Weights of a small GPT-style language model, trained from scratch on English Wikipedia.
Size: 11 layers, 4 heads of 64, 6.8M parameters.
Architecture: RMSNorm before each block, biases on query, key and value, untied embeddings.
Each number is 200 + 40 x the weight over its row's rms, rounded and kept within 0 to 999. Layers, rows and columns count from 0. The size before them is the row's rms in percent of the matrix's.

# layer 6 attention value, 256x160, rms 0.212, rows 150-171, columns 0-159
068,221,159,206,224,174,185,216,178,234,119,162,184,184,194,114,193,239,257,169,247,210,166,154,157,254,244,154,194,278,268,193,148,234,225,179,217,213,183,207,248,196,177,290,234,257,203,162,106,179,156,210,209,150,206,164,203,266,197,217,259,285,233,209,156,185,198,216,221,180,200,254,227,202,138,283,249,172,125,233,200,220,234,222,192,236,264,320,188,208,231,205,182,206,248,166,213,225,130,172,150,190,243,212,166,255,202,177,209,158,163,151,263,189,145,197,186,181,230,208,154,107,222,205,155,195,254,213,161,244,184,182,227,185,229,222,181,200,227,161,221,155,216,182,156,197,165,165,300,219,306,245,216,179,220,261,200,243,214,170,223
075,157,213,226,173,222,156,229,129,186,199,112,237,209,161,111,234,189,277,209,240,147,178,227,167,282,216,244,187,164,191,253,196,134,222,247,274,239,225,287,160,265,262,278,171,205,189,168,200,173,210,172,181,208,215,193,199,240,152,229,189,113,197,245,221,253,165,240,259,176,233,231,183,226,252,168,174,148,160,225,187,183,211,187,260,186,272,203,216,199,184,270,228,133,180,226,210,244,186,255,254,180,172,197,150,184,155,173,202,257,206,227,187,201,210,283,247,260,221,203,251,192,239,251,242,229,170,169,197,260,186,167,225,232,199,250,117,230,129,138,209,226,192,268,220,190,226,218,197,180,224,119,212,209,290,171,244,233,205,236,208
073,121,221,171,232,186,187,160,241,185,175,113,230,242,257,237,201,192,312,113,193,255,183,226,158,152,213,155,188,303,232,174,177,146,244,250,134,160,234,148,184,210,144,255,195,169,215,179,218,140,226,152,189,225,312,132,195,183,158,188,223,175,221,233,135,222,196,190,164,256,209,236,121,190,209,186,213,219,261,187,204,209,229,229,152,204,201,205,252,179,214,207,172,236,145,206,231,175,164,200,221,283,190,206,241,227,263,228,197,236,157,163,240,235,137,166,153,265,297,193,204,170,146,192,206,257,225,227,163,225,176,203,119,145,203,216,160,195,199,153,203,208,202,208,205,272,209,162,244,209,250,114,152,198,216,174,216,226,184,231,177
071,207,174,224,189,262,156,284,185,141,188,143,191,285,183,184,228,259,241,190,236,169,205,198,214,235,161,168,182,288,207,186,209,173,242,117,199,263,224,122,206,209,222,199,199,209,240,224,263,234,219,230,157,261,168,231,198,233,239,190,194,177,202,168,231,169,280,145,225,94,215,208,181,175,297,179,189,263,243,219,249,137,236,181,92,233,154,217,218,135,189,203,207,147,191,143,231,185,147,174,200,188,202,212,201,199,188,154,186,200,108,191,274,189,209,198,224,248,200,211,182,160,212,149,218,222,168,170,158,178,110,274,173,189,191,179,181,192,128,187,177,259,233,187,159,220,220,189,201,273,225,148,213,218,206,251,191,275,269,247,253
062,237,108,167,211,234,244,148,196,129,215,184,263,249,135,197,169,179,266,221,191,228,269,135,159,229,196,266,150,160,207,240,149,184,223,179,195,166,208,216,224,245,221,192,256,170,173,138,212,158,149,228,160,230,229,192,232,189,242,182,259,153,189,195,276,223,267,199,195,181,192,208,187,177,173,208,191,174,162,158,81,125,231,223,201,105,225,241,208,247,225,168,180,181,196,128,205,223,172,259,241,230,204,176,209,249,125,225,230,205,270,196,168,222,177,156,168,215,191,229,180,225,243,182,254,171,220,203,179,170,139,215,238,149,220,237,159,267,159,116,231,180,241,278,234,169,153,185,217,205,278,204,192,145,119,236,241,185,189,176,136
068,242,213,179,194,190,236,223,248,218,183,222,180,216,268,140,183,118,237,197,262,155,146,234,179,211,135,272,244,163,183,286,176,165,224,130,185,260,277,201,296,230,309,230,249,130,238,242,217,195,196,183,161,275,213,164,184,221,196,140,226,172,204,187,150,169,189,133,192,214,207,174,176,255,238,195,234,257,158,201,207,185,235,192,206,222,227,215,212,171,169,189,270,208,178,206,278,220,204,221,246,177,183,193,177,249,191,165,232,268,229,235,197,170,286,222,192,142,138,117,212,205,202,180,156,280,196,196,156,203,176,277,242,263,202,156,147,171,202,151,248,256,205,183,205,181,242,172,189,250,176,148,210,179,209,190,151,124,162,213,251
067,130,231,189,153,180,272,223,147,185,235,151,251,201,146,214,138,156,210,181,196,167,187,189,228,151,182,131,249,173,180,186,237,201,132,181,197,251,161,160,175,160,229,171,201,137,183,199,205,227,178,235,256,62,232,229,146,243,269,250,222,200,250,159,226,276,196,183,202,170,183,201,153,226,154,208,204,177,209,160,160,213,178,216,169,158,183,140,210,216,198,193,244,171,191,297,171,176,206,230,203,234,200,191,235,220,181,158,251,166,96,246,130,225,263,162,204,160,242,146,172,214,237,228,221,203,194,293,212,210,146,184,154,177,131,128,187,211,224,186,130,176,176,207,133,141,160,204,211,130,161,250,235,274,220,258,202,210,185,258,195
067,284,142,219,244,191,231,209,212,152,259,193,156,194,272,216,150,220,194,222,229,189,171,218,227,237,171,279,109,225,230,205,199,197,207,250,217,177,177,251,189,242,187,181,97,238,180,186,134,229,181,287,155,193,173,184,247,182,143,182,171,184,199,235,144,162,213,244,161,183,239,232,115,233,150,201,170,216,130,193,208,214,302,115,228,302,274,290,201,195,154,128,188,165,196,163,208,245,261,160,216,196,172,215,139,217,224,235,210,262,165,174,192,208,188,207,219,243,245,195,258,244,232,209,208,217,174,179,201,131,213,213,172,222,245,164,210,163,249,171,167,248,198,271,255,188,195,238,238,177,256,205,162,222,186,141,258,181,253,209,206
068,119,230,173,268,221,212,205,208,252,161,206,223,175,159,125,224,183,168,141,215,188,152,142,162,234,272,189,209,209,288,185,212,184,171,180,228,216,234,183,219,199,226,258,166,179,208,241,149,192,148,218,177,198,120,168,255,141,226,241,192,207,197,216,177,233,207,216,264,184,162,234,134,196,179,246,207,235,234,209,205,202,207,231,195,212,196,179,203,145,226,132,215,221,118,139,233,268,193,294,208,218,308,141,138,162,280,188,173,298,176,182,152,178,271,217,230,146,208,226,238,125,220,242,152,113,199,165,267,179,209,177,203,196,214,134,123,279,154,216,201,218,173,212,159,205,211,200,208,226,177,239,246,233,130,184,168,181,163,174,207
065,220,200,187,167,270,221,235,300,269,239,224,200,185,179,211,175,220,153,211,193,206,256,146,218,148,187,177,193,242,166,179,203,233,159,156,253,191,167,225,233,173,200,192,139,210,180,173,255,224,186,231,166,211,199,214,180,235,171,178,211,229,163,211,228,225,204,206,158,232,236,227,165,220,178,216,249,219,181,266,85,205,222,185,159,202,204,86,202,144,167,194,213,310,190,156,192,272,210,196,134,239,213,265,267,214,148,253,196,233,140,160,169,198,176,119,161,145,137,170,205,167,210,250,217,250,155,251,211,198,242,157,212,251,200,139,227,131,254,246,210,171,245,174,238,221,209,160,165,192,272,190,193,308,217,215,163,257,224,297,222
077,216,208,238,147,246,197,238,177,169,132,161,152,208,199,147,153,119,216,211,147,308,141,238,173,245,172,193,188,183,251,217,133,224,241,182,245,185,238,173,188,240,206,163,220,156,231,200,235,148,164,205,249,249,162,210,182,255,210,252,262,240,210,244,173,191,128,255,274,140,227,232,190,192,234,210,249,192,219,205,197,208,247,227,179,161,245,198,316,164,195,176,146,173,176,199,123,218,188,240,220,212,158,216,178,253,229,213,171,241,213,248,197,155,200,202,187,174,207,186,139,169,216,146,172,242,253,152,242,290,190,211,217,162,244,263,214,185,192,185,189,286,229,183,191,256,215,93,115,167,170,163,265,246,155,199,154,179,205,194,261
067,194,151,204,208,139,129,97,222,196,210,175,202,210,212,162,146,184,247,253,236,264,303,200,171,179,205,142,198,192,136,171,196,162,262,241,267,209,283,267,199,156,158,178,203,175,187,163,189,220,121,182,206,263,230,223,169,154,220,216,183,159,201,154,205,179,162,180,254,240,230,218,259,206,200,164,197,185,241,189,222,179,158,200,217,191,284,226,185,191,144,195,137,219,212,129,195,247,202,137,187,236,166,177,259,259,195,218,146,243,188,233,226,241,253,158,254,217,295,228,221,171,224,217,239,208,140,210,205,175,176,167,159,202,167,203,219,280,246,176,270,216,207,179,169,229,140,135,220,259,130,182,175,233,170,229,213,293,119,202,170
067,242,177,198,235,229,231,189,139,206,231,210,231,180,238,119,139,165,173,246,220,155,142,207,214,259,193,186,197,225,231,142,169,257,259,157,169,243,263,151,239,259,195,217,185,189,165,144,190,148,218,224,241,107,151,155,283,191,145,157,121,252,232,205,198,268,247,288,246,209,176,143,173,256,147,150,249,215,165,186,226,187,214,205,206,179,182,215,197,292,183,176,243,181,191,165,184,166,166,237,169,234,245,117,201,170,203,139,222,176,185,237,163,198,209,182,217,196,241,161,205,248,130,237,200,239,125,182,167,234,219,191,225,212,184,224,229,241,203,188,162,166,277,252,162,214,216,270,198,147,137,135,184,255,145,161,141,136,208,224,216
068,227,257,288,180,279,145,218,202,193,226,281,198,177,196,172,260,145,174,178,139,200,193,207,227,146,270,146,217,215,221,194,174,226,181,135,227,177,150,198,175,229,195,225,99,158,93,214,248,173,179,271,296,136,252,223,200,214,226,239,181,221,206,175,188,186,214,209,228,215,131,142,129,222,213,198,191,185,198,213,202,166,233,146,232,149,202,195,242,181,224,208,300,203,214,205,209,216,196,132,167,235,249,178,200,213,171,146,122,143,196,218,186,179,111,241,218,175,161,168,167,190,180,217,193,294,179,194,239,218,195,131,190,120,131,176,213,212,221,213,170,191,208,179,217,213,247,194,257,213,133,188,195,186,165,121,162,129,139,165,213
070,240,188,201,235,187,242,59,182,201,247,171,151,214,178,168,143,197,135,199,171,225,181,210,140,201,202,244,236,170,193,227,165,226,138,149,210,225,187,241,187,199,185,183,210,199,200,151,192,251,195,228,217,191,180,272,210,133,234,177,250,239,122,173,164,213,223,278,142,206,202,169,221,231,219,158,180,148,216,193,216,155,292,225,219,159,288,232,219,236,202,179,211,227,258,279,256,223,181,169,148,162,250,200,183,145,216,170,240,212,289,252,225,261,192,208,172,263,191,211,164,223,167,169,243,167,214,218,303,291,223,199,215,258,202,157,216,125,261,155,207,238,137,117,198,209,202,216,221,220,186,197,219,149,209,221,163,249,132,149,165
071,271,215,272,203,226,246,173,212,200,152,285,201,218,295,244,140,269,223,149,138,275,193,245,253,257,211,216,210,217,231,200,189,123,204,257,166,193,216,233,213,212,191,269,162,197,159,209,159,255,300,200,259,261,209,224,187,210,205,183,281,192,203,200,181,172,242,151,168,120,150,138,167,190,201,182,188,173,195,165,222,204,154,278,199,175,190,156,204,223,249,253,192,196,223,213,191,204,160,140,179,125,135,205,149,188,162,248,241,172,260,190,297,207,192,215,218,200,213,268,204,169,208,189,128,167,250,214,178,219,181,138,191,176,201,160,324,134,212,196,152,228,143,227,185,197,230,255,199,203,184,266,187,174,232,204,193,205,221,203,234
070,235,179,192,181,213,185,190,242,181,149,191,177,190,236,194,149,244,156,192,174,182,207,97,233,161,150,146,115,176,157,147,163,275,198,230,226,143,147,239,189,207,298,102,140,212,162,207,156,313,226,177,144,229,252,207,212,148,209,176,202,143,168,209,158,218,224,187,180,175,199,127,218,240,211,170,243,283,259,195,128,211,138,152,193,188,121,187,234,270,216,122,198,186,179,268,165,235,209,233,210,164,193,129,226,213,174,140,224,223,172,185,181,230,176,236,161,177,197,191,175,162,217,119,219,223,195,198,259,187,221,154,211,185,189,142,171,181,208,202,263,195,256,195,223,160,153,247,237,143,221,162,249,166,245,191,169,193,168,189,268
069,246,168,133,309,203,252,231,106,254,205,122,208,288,154,198,188,189,186,238,283,174,236,241,192,215,145,218,246,218,231,236,166,196,155,235,199,177,200,221,228,207,162,189,254,201,229,176,143,163,178,144,190,200,135,183,237,180,238,202,275,225,172,185,205,205,213,193,248,172,214,263,165,256,165,174,177,192,221,241,220,265,167,171,177,230,194,182,171,222,184,180,256,193,156,235,156,202,189,204,176,254,169,148,209,150,256,136,247,143,156,139,181,244,238,221,233,194,198,145,204,259,153,149,137,184,193,171,175,196,153,126,245,223,194,182,255,149,234,250,282,223,216,192,283,197,218,104,204,278,195,164,235,216,160,160,192,129,196,199,158
067,129,226,206,194,125,137,245,201,177,198,195,212,192,175,200,180,222,197,191,245,218,137,207,199,181,204,192,279,203,238,127,139,193,195,204,164,223,233,246,169,211,221,169,209,159,206,221,239,234,175,137,234,162,191,196,114,141,80,232,222,178,231,155,193,137,212,256,158,126,257,141,144,209,237,294,200,213,158,261,117,159,170,241,161,140,231,122,241,211,197,224,152,253,208,122,204,232,247,175,172,281,188,227,171,201,181,168,207,277,216,131,186,157,194,183,254,237,198,234,193,218,194,132,151,238,162,177,247,194,217,263,208,195,180,242,164,237,241,164,165,186,254,147,161,255,193,208,162,208,236,208,175,140,226,206,152,207,249,155,178
063,248,196,162,178,143,293,227,242,239,274,233,207,220,217,241,222,207,179,203,183,196,213,247,226,223,132,276,249,155,209,219,223,163,148,184,224,207,208,227,220,238,120,239,166,189,181,184,224,231,151,223,147,174,188,242,187,244,254,195,98,214,193,289,265,163,305,258,205,207,240,241,181,125,156,181,128,190,167,173,229,240,169,145,212,228,155,235,239,201,163,179,204,254,242,225,244,264,218,203,194,223,205,147,210,242,225,115,196,201,184,160,198,161,243,211,132,167,214,288,240,221,150,133,230,155,203,209,189,195,209,184,153,221,206,237,207,118,155,156,188,139,168,208,251,226,220,149,161,213,182,221,136,270,232,167,224,199,124,210,220
069,212,209,195,227,234,154,195,201,255,209,219,167,250,169,193,212,282,195,153,173,164,204,220,225,260,211,257,223,208,251,239,246,199,256,106,191,216,175,236,188,191,173,187,247,176,116,168,176,133,192,186,244,211,197,150,166,198,193,230,149,222,175,118,205,167,208,196,201,186,191,204,198,284,176,167,182,212,201,223,197,241,151,261,159,175,225,160,201,137,145,218,218,177,264,226,219,132,164,229,243,140,203,174,144,218,149,207,253,167,202,128,198,281,231,176,216,220,188,213,224,225,248,238,186,168,141,261,222,188,203,278,201,155,155,146,206,181,281,253,124,141,265,264,202,157,254,256,258,268,260,262,160,181,185,266,254,186,232,247,137
075,250,203,195,156,241,214,140,173,179,163,218,220,170,129,258,216,160,197,229,247,234,208,272,191,210,192,214,233,251,120,183,125,202,240,170,182,133,194,154,203,211,200,201,139,137,260,199,273,249,227,228,159,88,299,197,149,180,229,191,152,109,218,188,230,210,144,228,230,211,190,271,268,216,166,145,205,194,129,198,144,254,208,224,205,175,237,202,223,187,180,205,161,275,188,153,179,186,197,190,232,224,196,165,192,270,219,204,195,183,185,202,210,232,213,193,169,192,165,211,217,174,265,125,221,191,114,210,210,240,193,97,189,140,162,219,142,221,281,184,161,277,249,238,149,201,175,144,204,234,219,212,159,197,166,176,203,263,205,239,144
# layer 6 attention output (transposed), 256x160, rms 0.189, rows 150-171, columns 0-159
075,261,203,158,183,163,165,202,206,233,323,257,173,267,198,222,232,183,152,182,130,225,182,226,216,163,251,221,259,92,222,222,186,204,187,241,215,222,227,204,199,153,231,136,214,129,188,192,200,224,224,185,209,228,198,263,209,177,153,253,150,177,230,222,257,235,219,237,215,136,209,128,117,164,216,180,191,196,146,183,129,149,214,194,215,122,83,177,209,194,223,173,216,185,215,233,215,201,258,201,218,150,217,235,167,194,161,235,163,304,228,224,158,256,186,128,179,242,208,138,228,267,189,185,196,177,189,162,218,164,204,186,259,242,253,135,259,158,104,224,180,193,187,242,225,175,246,202,216,249,157,207,196,211,256,174,203,215,279,202,215
078,208,180,166,186,203,200,197,168,256,128,240,146,193,242,192,139,222,168,209,218,266,186,181,237,189,175,211,190,165,227,235,196,245,223,147,173,180,149,148,151,145,196,154,138,226,193,191,220,192,235,164,243,147,187,237,241,219,177,187,178,225,273,139,222,142,177,215,201,226,161,227,170,211,181,204,208,189,142,181,202,207,276,292,187,197,181,139,210,143,255,218,137,174,198,187,246,142,216,191,284,231,185,255,269,216,146,204,175,171,166,149,114,239,117,168,178,244,225,160,150,154,165,182,215,230,178,190,201,149,181,165,186,137,211,175,251,246,185,144,231,184,156,180,231,148,134,102,142,138,112,234,168,173,169,171,174,289,241,160,141
079,240,242,135,213,283,219,237,178,251,202,227,154,161,166,202,189,135,126,244,170,173,160,184,244,254,205,197,180,142,153,276,214,204,195,117,258,250,80,264,192,233,241,200,176,245,133,244,238,251,149,184,137,179,142,156,189,229,195,243,185,219,228,185,275,202,284,227,196,224,201,208,244,142,271,218,210,180,252,182,130,148,177,138,224,178,146,209,198,213,176,167,220,154,236,221,177,178,262,200,181,156,273,169,243,190,151,168,217,180,197,193,190,223,175,216,300,211,224,166,161,233,250,132,215,192,193,149,148,150,202,168,229,251,200,252,147,181,185,229,208,168,129,130,245,181,143,197,231,170,174,166,192,204,232,204,215,185,204,199,189
073,182,217,238,133,254,297,146,197,160,210,242,164,185,218,214,156,172,225,222,149,265,89,191,269,182,207,160,238,225,162,189,204,167,172,255,273,144,198,243,143,233,179,202,174,166,223,133,224,216,222,196,218,170,180,204,251,182,166,226,166,159,219,201,210,170,168,204,226,326,241,180,223,244,95,166,214,206,154,168,287,132,190,164,245,209,184,160,230,193,263,171,209,236,222,209,145,175,251,167,225,190,193,212,229,173,173,165,225,166,221,211,122,207,216,215,250,213,194,210,160,222,145,234,216,250,145,149,224,171,235,136,186,210,160,244,228,206,263,177,257,235,297,246,235,152,141,212,207,209,224,207,199,135,226,141,238,150,229,212,155
071,207,234,193,163,177,187,220,167,262,200,230,203,160,218,252,222,205,116,210,156,171,151,202,233,199,157,209,252,226,190,207,277,212,196,184,111,184,270,181,231,116,184,203,199,210,244,117,205,249,222,238,156,190,197,175,154,166,231,188,165,252,192,171,186,194,189,244,180,220,230,201,194,174,232,191,196,128,204,173,221,198,288,179,174,245,199,195,198,169,233,177,215,207,251,212,226,202,168,191,127,209,109,309,225,191,161,217,239,198,108,183,215,306,255,200,184,236,137,176,231,131,191,225,174,195,166,253,154,232,219,254,179,216,191,209,185,187,228,341,173,189,167,115,171,202,221,270,125,154,152,205,190,209,261,130,186,163,206,151,247
074,92,213,207,200,225,234,188,187,167,160,223,219,137,145,221,181,242,232,165,182,243,179,217,237,283,237,149,210,294,183,185,212,159,192,219,192,162,176,171,174,143,73,167,192,216,205,188,231,236,251,184,257,234,178,168,263,217,192,139,212,132,185,156,235,242,206,222,268,213,211,216,187,253,148,226,163,218,168,214,232,147,213,138,152,245,160,214,245,218,233,172,121,162,223,198,250,224,241,244,162,249,188,190,195,161,232,135,136,164,175,262,196,212,226,207,191,220,229,227,171,216,182,232,245,144,180,139,200,178,149,214,263,133,213,262,174,227,265,288,150,189,182,169,225,174,208,96,183,206,213,165,214,190,230,154,257,280,192,244,166
071,197,178,203,213,262,132,118,243,142,175,210,188,177,237,150,279,185,172,216,194,217,238,265,190,180,203,179,284,198,184,181,160,197,282,166,153,162,198,224,249,200,150,251,186,240,238,172,238,188,273,193,184,214,219,265,198,185,174,237,160,222,187,259,198,133,178,194,167,174,120,109,185,239,222,171,195,215,257,171,241,281,187,208,278,238,211,247,193,178,250,283,153,198,199,190,164,185,216,198,221,191,167,200,155,174,208,234,209,237,303,188,205,278,190,249,228,202,231,278,241,178,120,163,236,165,248,192,206,124,286,228,170,213,118,285,177,201,208,246,190,162,172,254,226,279,234,208,215,215,205,177,185,169,211,179,221,244,184,185,237
075,180,253,148,163,169,170,257,89,266,207,189,205,220,124,260,110,208,341,121,218,134,199,176,181,194,171,190,185,205,177,133,212,245,227,129,241,253,215,193,213,205,193,159,294,231,241,210,265,193,208,92,276,229,146,261,157,207,137,176,210,196,196,193,229,261,212,187,204,271,198,226,212,166,240,249,188,172,200,200,225,219,228,207,194,199,229,120,203,178,194,180,231,216,218,228,248,224,182,229,191,149,192,268,228,192,155,167,193,243,196,223,166,167,212,170,206,183,217,201,201,195,206,104,152,170,242,118,207,232,206,214,240,165,162,171,224,131,197,215,213,243,205,131,162,185,222,127,167,225,152,197,228,166,184,226,152,196,194,177,176
076,232,209,263,172,115,200,176,162,168,181,272,146,189,253,222,195,219,222,230,189,229,129,220,215,172,243,200,128,194,169,212,144,209,213,139,151,205,199,186,209,180,146,155,190,176,146,208,169,168,268,151,190,248,210,174,179,242,137,161,256,223,251,214,174,194,185,158,151,205,220,169,286,174,86,113,218,181,233,189,188,186,276,178,184,210,285,226,212,222,192,247,201,210,304,213,152,196,201,191,165,173,138,206,202,241,200,197,194,176,223,239,234,158,231,169,232,199,199,128,155,232,238,142,279,137,216,169,149,169,199,189,288,183,252,253,194,192,154,196,246,115,184,221,228,131,133,238,208,218,165,197,215,147,190,262,181,218,201,247,264
069,192,156,287,225,181,136,229,133,184,158,216,192,205,184,182,210,191,210,220,241,225,151,185,223,166,270,265,176,214,220,160,246,183,170,169,193,182,180,153,224,191,157,209,183,140,281,213,179,202,152,203,215,146,208,212,206,145,141,247,176,173,173,223,183,231,166,305,217,195,194,260,206,114,229,151,214,217,277,232,231,177,189,246,178,185,208,272,208,209,175,175,217,152,177,200,210,194,214,255,203,133,221,60,138,190,229,176,118,151,283,187,207,214,274,204,172,166,196,241,272,265,186,149,130,182,236,152,244,190,221,140,284,205,234,194,246,209,274,169,169,201,158,169,236,184,167,265,198,177,185,251,147,156,175,160,233,181,235,196,195
085,161,182,254,152,150,181,175,213,196,235,176,205,163,219,189,230,237,196,205,248,194,255,158,160,163,207,305,253,231,194,261,143,158,149,227,230,232,206,205,213,217,191,216,170,179,174,250,157,255,222,250,161,112,202,209,189,232,111,140,127,204,187,200,282,170,246,210,153,238,167,221,179,156,205,188,201,196,137,182,165,177,191,151,224,236,195,188,213,161,272,199,167,187,192,177,183,143,172,211,194,145,205,218,254,122,202,186,205,171,155,137,199,297,184,199,230,222,190,203,192,203,188,318,229,188,187,121,160,173,157,143,287,118,184,203,228,237,212,212,276,173,210,181,217,146,245,202,252,195,252,202,125,193,202,108,246,220,155,234,136
070,210,230,147,179,212,230,244,233,199,156,198,209,218,194,205,232,158,189,172,176,231,169,179,200,187,164,180,196,236,259,313,183,192,198,172,142,173,73,151,214,225,235,249,181,206,182,182,211,234,230,209,205,184,195,149,257,217,256,176,213,258,156,217,192,224,229,213,158,234,171,179,139,171,203,170,226,170,233,245,43,178,213,177,165,236,192,196,246,202,175,240,244,211,173,229,262,178,172,217,190,168,176,223,224,202,177,278,222,134,284,188,223,109,158,185,178,203,176,185,141,191,164,197,172,134,206,153,172,221,190,193,216,117,223,209,199,183,184,245,215,248,172,267,212,182,233,281,203,66,232,232,209,226,314,148,187,187,243,170,234
071,205,148,200,159,183,279,204,200,238,135,176,193,186,159,243,274,191,215,218,167,147,182,137,161,233,181,200,222,184,162,238,175,193,160,219,186,187,190,314,218,186,205,191,251,241,174,252,264,222,234,173,224,251,241,300,133,194,200,139,224,207,239,267,258,164,206,199,165,183,164,168,257,269,198,233,187,257,202,247,170,273,193,189,156,227,189,183,175,183,239,219,138,196,225,189,221,156,201,131,209,149,187,241,204,181,131,172,246,210,202,155,301,157,261,200,223,268,198,217,175,179,237,244,175,221,295,209,230,161,233,183,171,190,263,251,211,183,139,252,149,254,150,240,217,203,180,100,215,235,220,207,210,129,182,240,237,209,117,220,189
074,230,162,194,166,119,181,164,150,181,194,195,247,192,205,235,222,184,200,276,216,154,158,156,209,204,193,197,229,232,159,211,132,125,198,247,216,190,249,224,221,268,228,128,215,223,249,239,168,170,159,177,208,250,217,207,197,202,210,145,130,200,172,227,233,198,187,256,198,221,229,161,244,209,208,222,186,252,153,236,170,231,140,244,189,182,200,230,238,159,195,269,184,229,187,221,251,145,139,314,232,110,291,142,225,235,221,292,187,194,196,177,286,206,184,181,179,153,239,238,226,199,158,167,226,203,184,279,177,208,208,240,148,266,255,241,164,194,175,167,222,148,256,227,239,257,153,89,185,274,259,165,185,208,232,217,256,231,189,197,193
075,233,200,183,190,264,117,257,220,180,219,220,303,286,232,252,233,178,256,204,236,180,270,191,180,150,245,230,214,197,267,144,199,245,225,228,205,215,180,195,196,224,185,130,213,222,182,285,156,146,208,172,224,261,244,182,185,279,240,246,226,149,234,233,202,215,232,192,192,170,166,261,142,183,221,219,162,231,215,130,257,276,217,196,192,219,143,170,186,212,242,202,195,169,248,175,242,198,199,193,288,184,132,163,256,275,229,183,176,194,155,142,200,179,220,192,190,172,237,267,261,209,183,196,279,150,257,293,164,249,202,155,206,174,202,211,188,276,161,241,174,161,276,214,267,206,228,189,177,140,197,183,215,212,212,185,137,177,242,167,231
081,225,204,161,235,170,227,226,204,122,296,173,232,220,198,207,252,257,188,212,232,176,265,217,146,174,181,183,259,112,197,201,237,251,246,219,241,184,208,174,147,246,208,186,270,156,237,164,213,137,124,137,95,159,217,217,203,239,145,214,170,214,186,207,255,203,232,203,236,168,253,219,197,169,134,255,232,231,126,222,235,177,191,123,266,169,234,196,188,156,170,159,288,235,148,218,210,175,194,226,217,273,214,191,234,162,253,167,145,255,154,186,127,147,213,209,169,208,196,184,165,164,216,275,273,186,162,236,188,189,257,224,170,175,201,197,194,238,215,181,265,206,241,176,242,146,216,150,165,244,243,191,300,182,154,193,190,249,192,230,203
076,196,199,199,131,173,213,167,209,244,296,248,197,192,93,150,270,191,220,190,191,160,199,301,219,280,273,247,223,178,202,218,236,218,208,146,211,168,246,267,202,233,150,242,254,206,185,284,193,146,194,188,205,192,139,180,186,155,239,137,248,214,168,221,161,172,131,229,195,192,221,233,224,175,232,247,195,168,175,225,279,182,212,195,168,262,193,191,178,157,229,203,235,197,233,190,255,153,270,224,196,167,199,155,193,182,163,205,183,227,139,162,179,99,227,173,207,203,204,204,249,246,203,211,203,164,209,273,198,185,304,279,199,228,219,219,181,266,275,168,255,247,186,238,218,202,224,217,147,195,195,180,144,298,154,178,265,195,233,190,174
072,140,245,240,152,197,215,120,258,212,166,204,236,176,262,243,188,285,196,193,203,190,263,230,224,229,170,209,202,214,213,123,249,205,232,253,221,168,176,262,245,208,183,217,261,180,139,158,256,234,258,215,215,235,257,268,195,235,165,157,134,212,237,229,281,128,250,270,200,220,223,231,172,167,221,228,200,201,184,187,209,188,188,197,154,185,206,170,193,147,208,200,132,201,200,161,298,270,153,166,178,199,183,186,193,239,185,226,197,194,207,293,219,254,168,170,205,230,212,222,201,181,190,246,217,160,265,125,193,188,198,174,224,160,218,228,166,244,210,162,113,111,158,250,168,162,221,335,226,211,192,273,261,190,232,210,202,199,259,228,204
076,223,163,221,208,196,227,160,199,206,246,199,163,153,195,136,206,173,186,221,158,286,177,165,175,175,223,245,183,169,162,188,225,215,158,252,254,256,162,144,199,236,204,131,181,217,216,132,136,176,198,250,163,210,170,225,279,200,275,135,189,285,111,194,297,230,157,217,199,249,212,229,210,259,272,124,154,187,194,197,219,255,251,216,218,223,201,227,191,252,222,221,240,174,121,172,189,194,158,198,225,238,173,177,291,235,236,293,203,149,219,200,293,297,216,243,229,202,206,139,230,221,244,248,242,217,206,125,156,187,187,194,262,199,271,179,175,189,211,191,262,219,171,226,198,148,177,232,180,168,222,164,211,209,187,239,193,143,153,231,188
071,159,253,301,187,179,202,207,202,194,155,164,163,205,240,188,129,180,219,241,212,134,232,148,200,153,203,150,230,250,160,167,190,219,291,251,180,183,202,124,246,197,262,157,206,257,238,188,189,184,190,140,182,234,281,168,237,249,147,192,173,179,127,182,110,246,155,197,182,199,198,168,193,182,193,197,148,205,201,243,153,142,180,259,226,175,223,195,243,123,210,134,159,246,214,174,190,231,215,171,213,186,171,184,251,272,125,197,187,178,274,251,211,190,255,225,225,214,131,212,276,164,238,252,211,181,234,166,187,186,235,220,337,184,155,139,175,202,165,187,165,201,176,108,179,221,236,169,213,169,139,210,207,181,191,218,211,233,271,202,177
080,188,228,191,197,158,264,181,132,193,198,235,245,234,217,211,161,133,144,178,195,301,167,240,207,184,197,107,179,225,206,184,252,237,167,302,190,211,217,158,168,213,228,232,284,211,310,206,240,267,176,213,173,189,212,276,260,162,179,242,181,187,213,252,259,188,231,196,191,155,265,167,144,165,149,186,235,214,220,154,239,160,250,124,239,142,208,213,169,190,237,172,204,206,173,143,181,216,197,202,185,240,140,204,210,146,215,206,235,257,201,207,258,187,198,163,207,229,205,179,136,263,157,227,212,205,239,210,166,160,313,130,132,216,205,238,212,250,185,93,180,185,175,181,170,188,164,201,181,208,204,199,238,202,214,161,96,170,203,155,183
074,176,185,264,244,199,185,218,197,260,177,180,134,241,285,212,142,280,221,241,126,207,210,227,191,155,166,198,145,199,266,272,151,229,186,165,201,277,170,186,212,161,155,211,166,227,161,195,230,119,234,162,221,268,178,235,190,185,157,206,188,253,136,251,189,238,175,142,171,248,220,184,268,157,244,207,136,205,227,192,194,207,165,187,249,231,204,249,205,187,247,239,250,168,164,188,215,196,177,206,143,189,210,184,201,221,143,298,199,232,182,96,195,162,157,224,267,156,125,189,207,211,149,229,144,192,187,190,210,188,194,247,243,172,241,205,168,197,87,225,177,223,138,207,203,185,200,268,185,179,149,131,176,228,225,115,205,168,283,207,221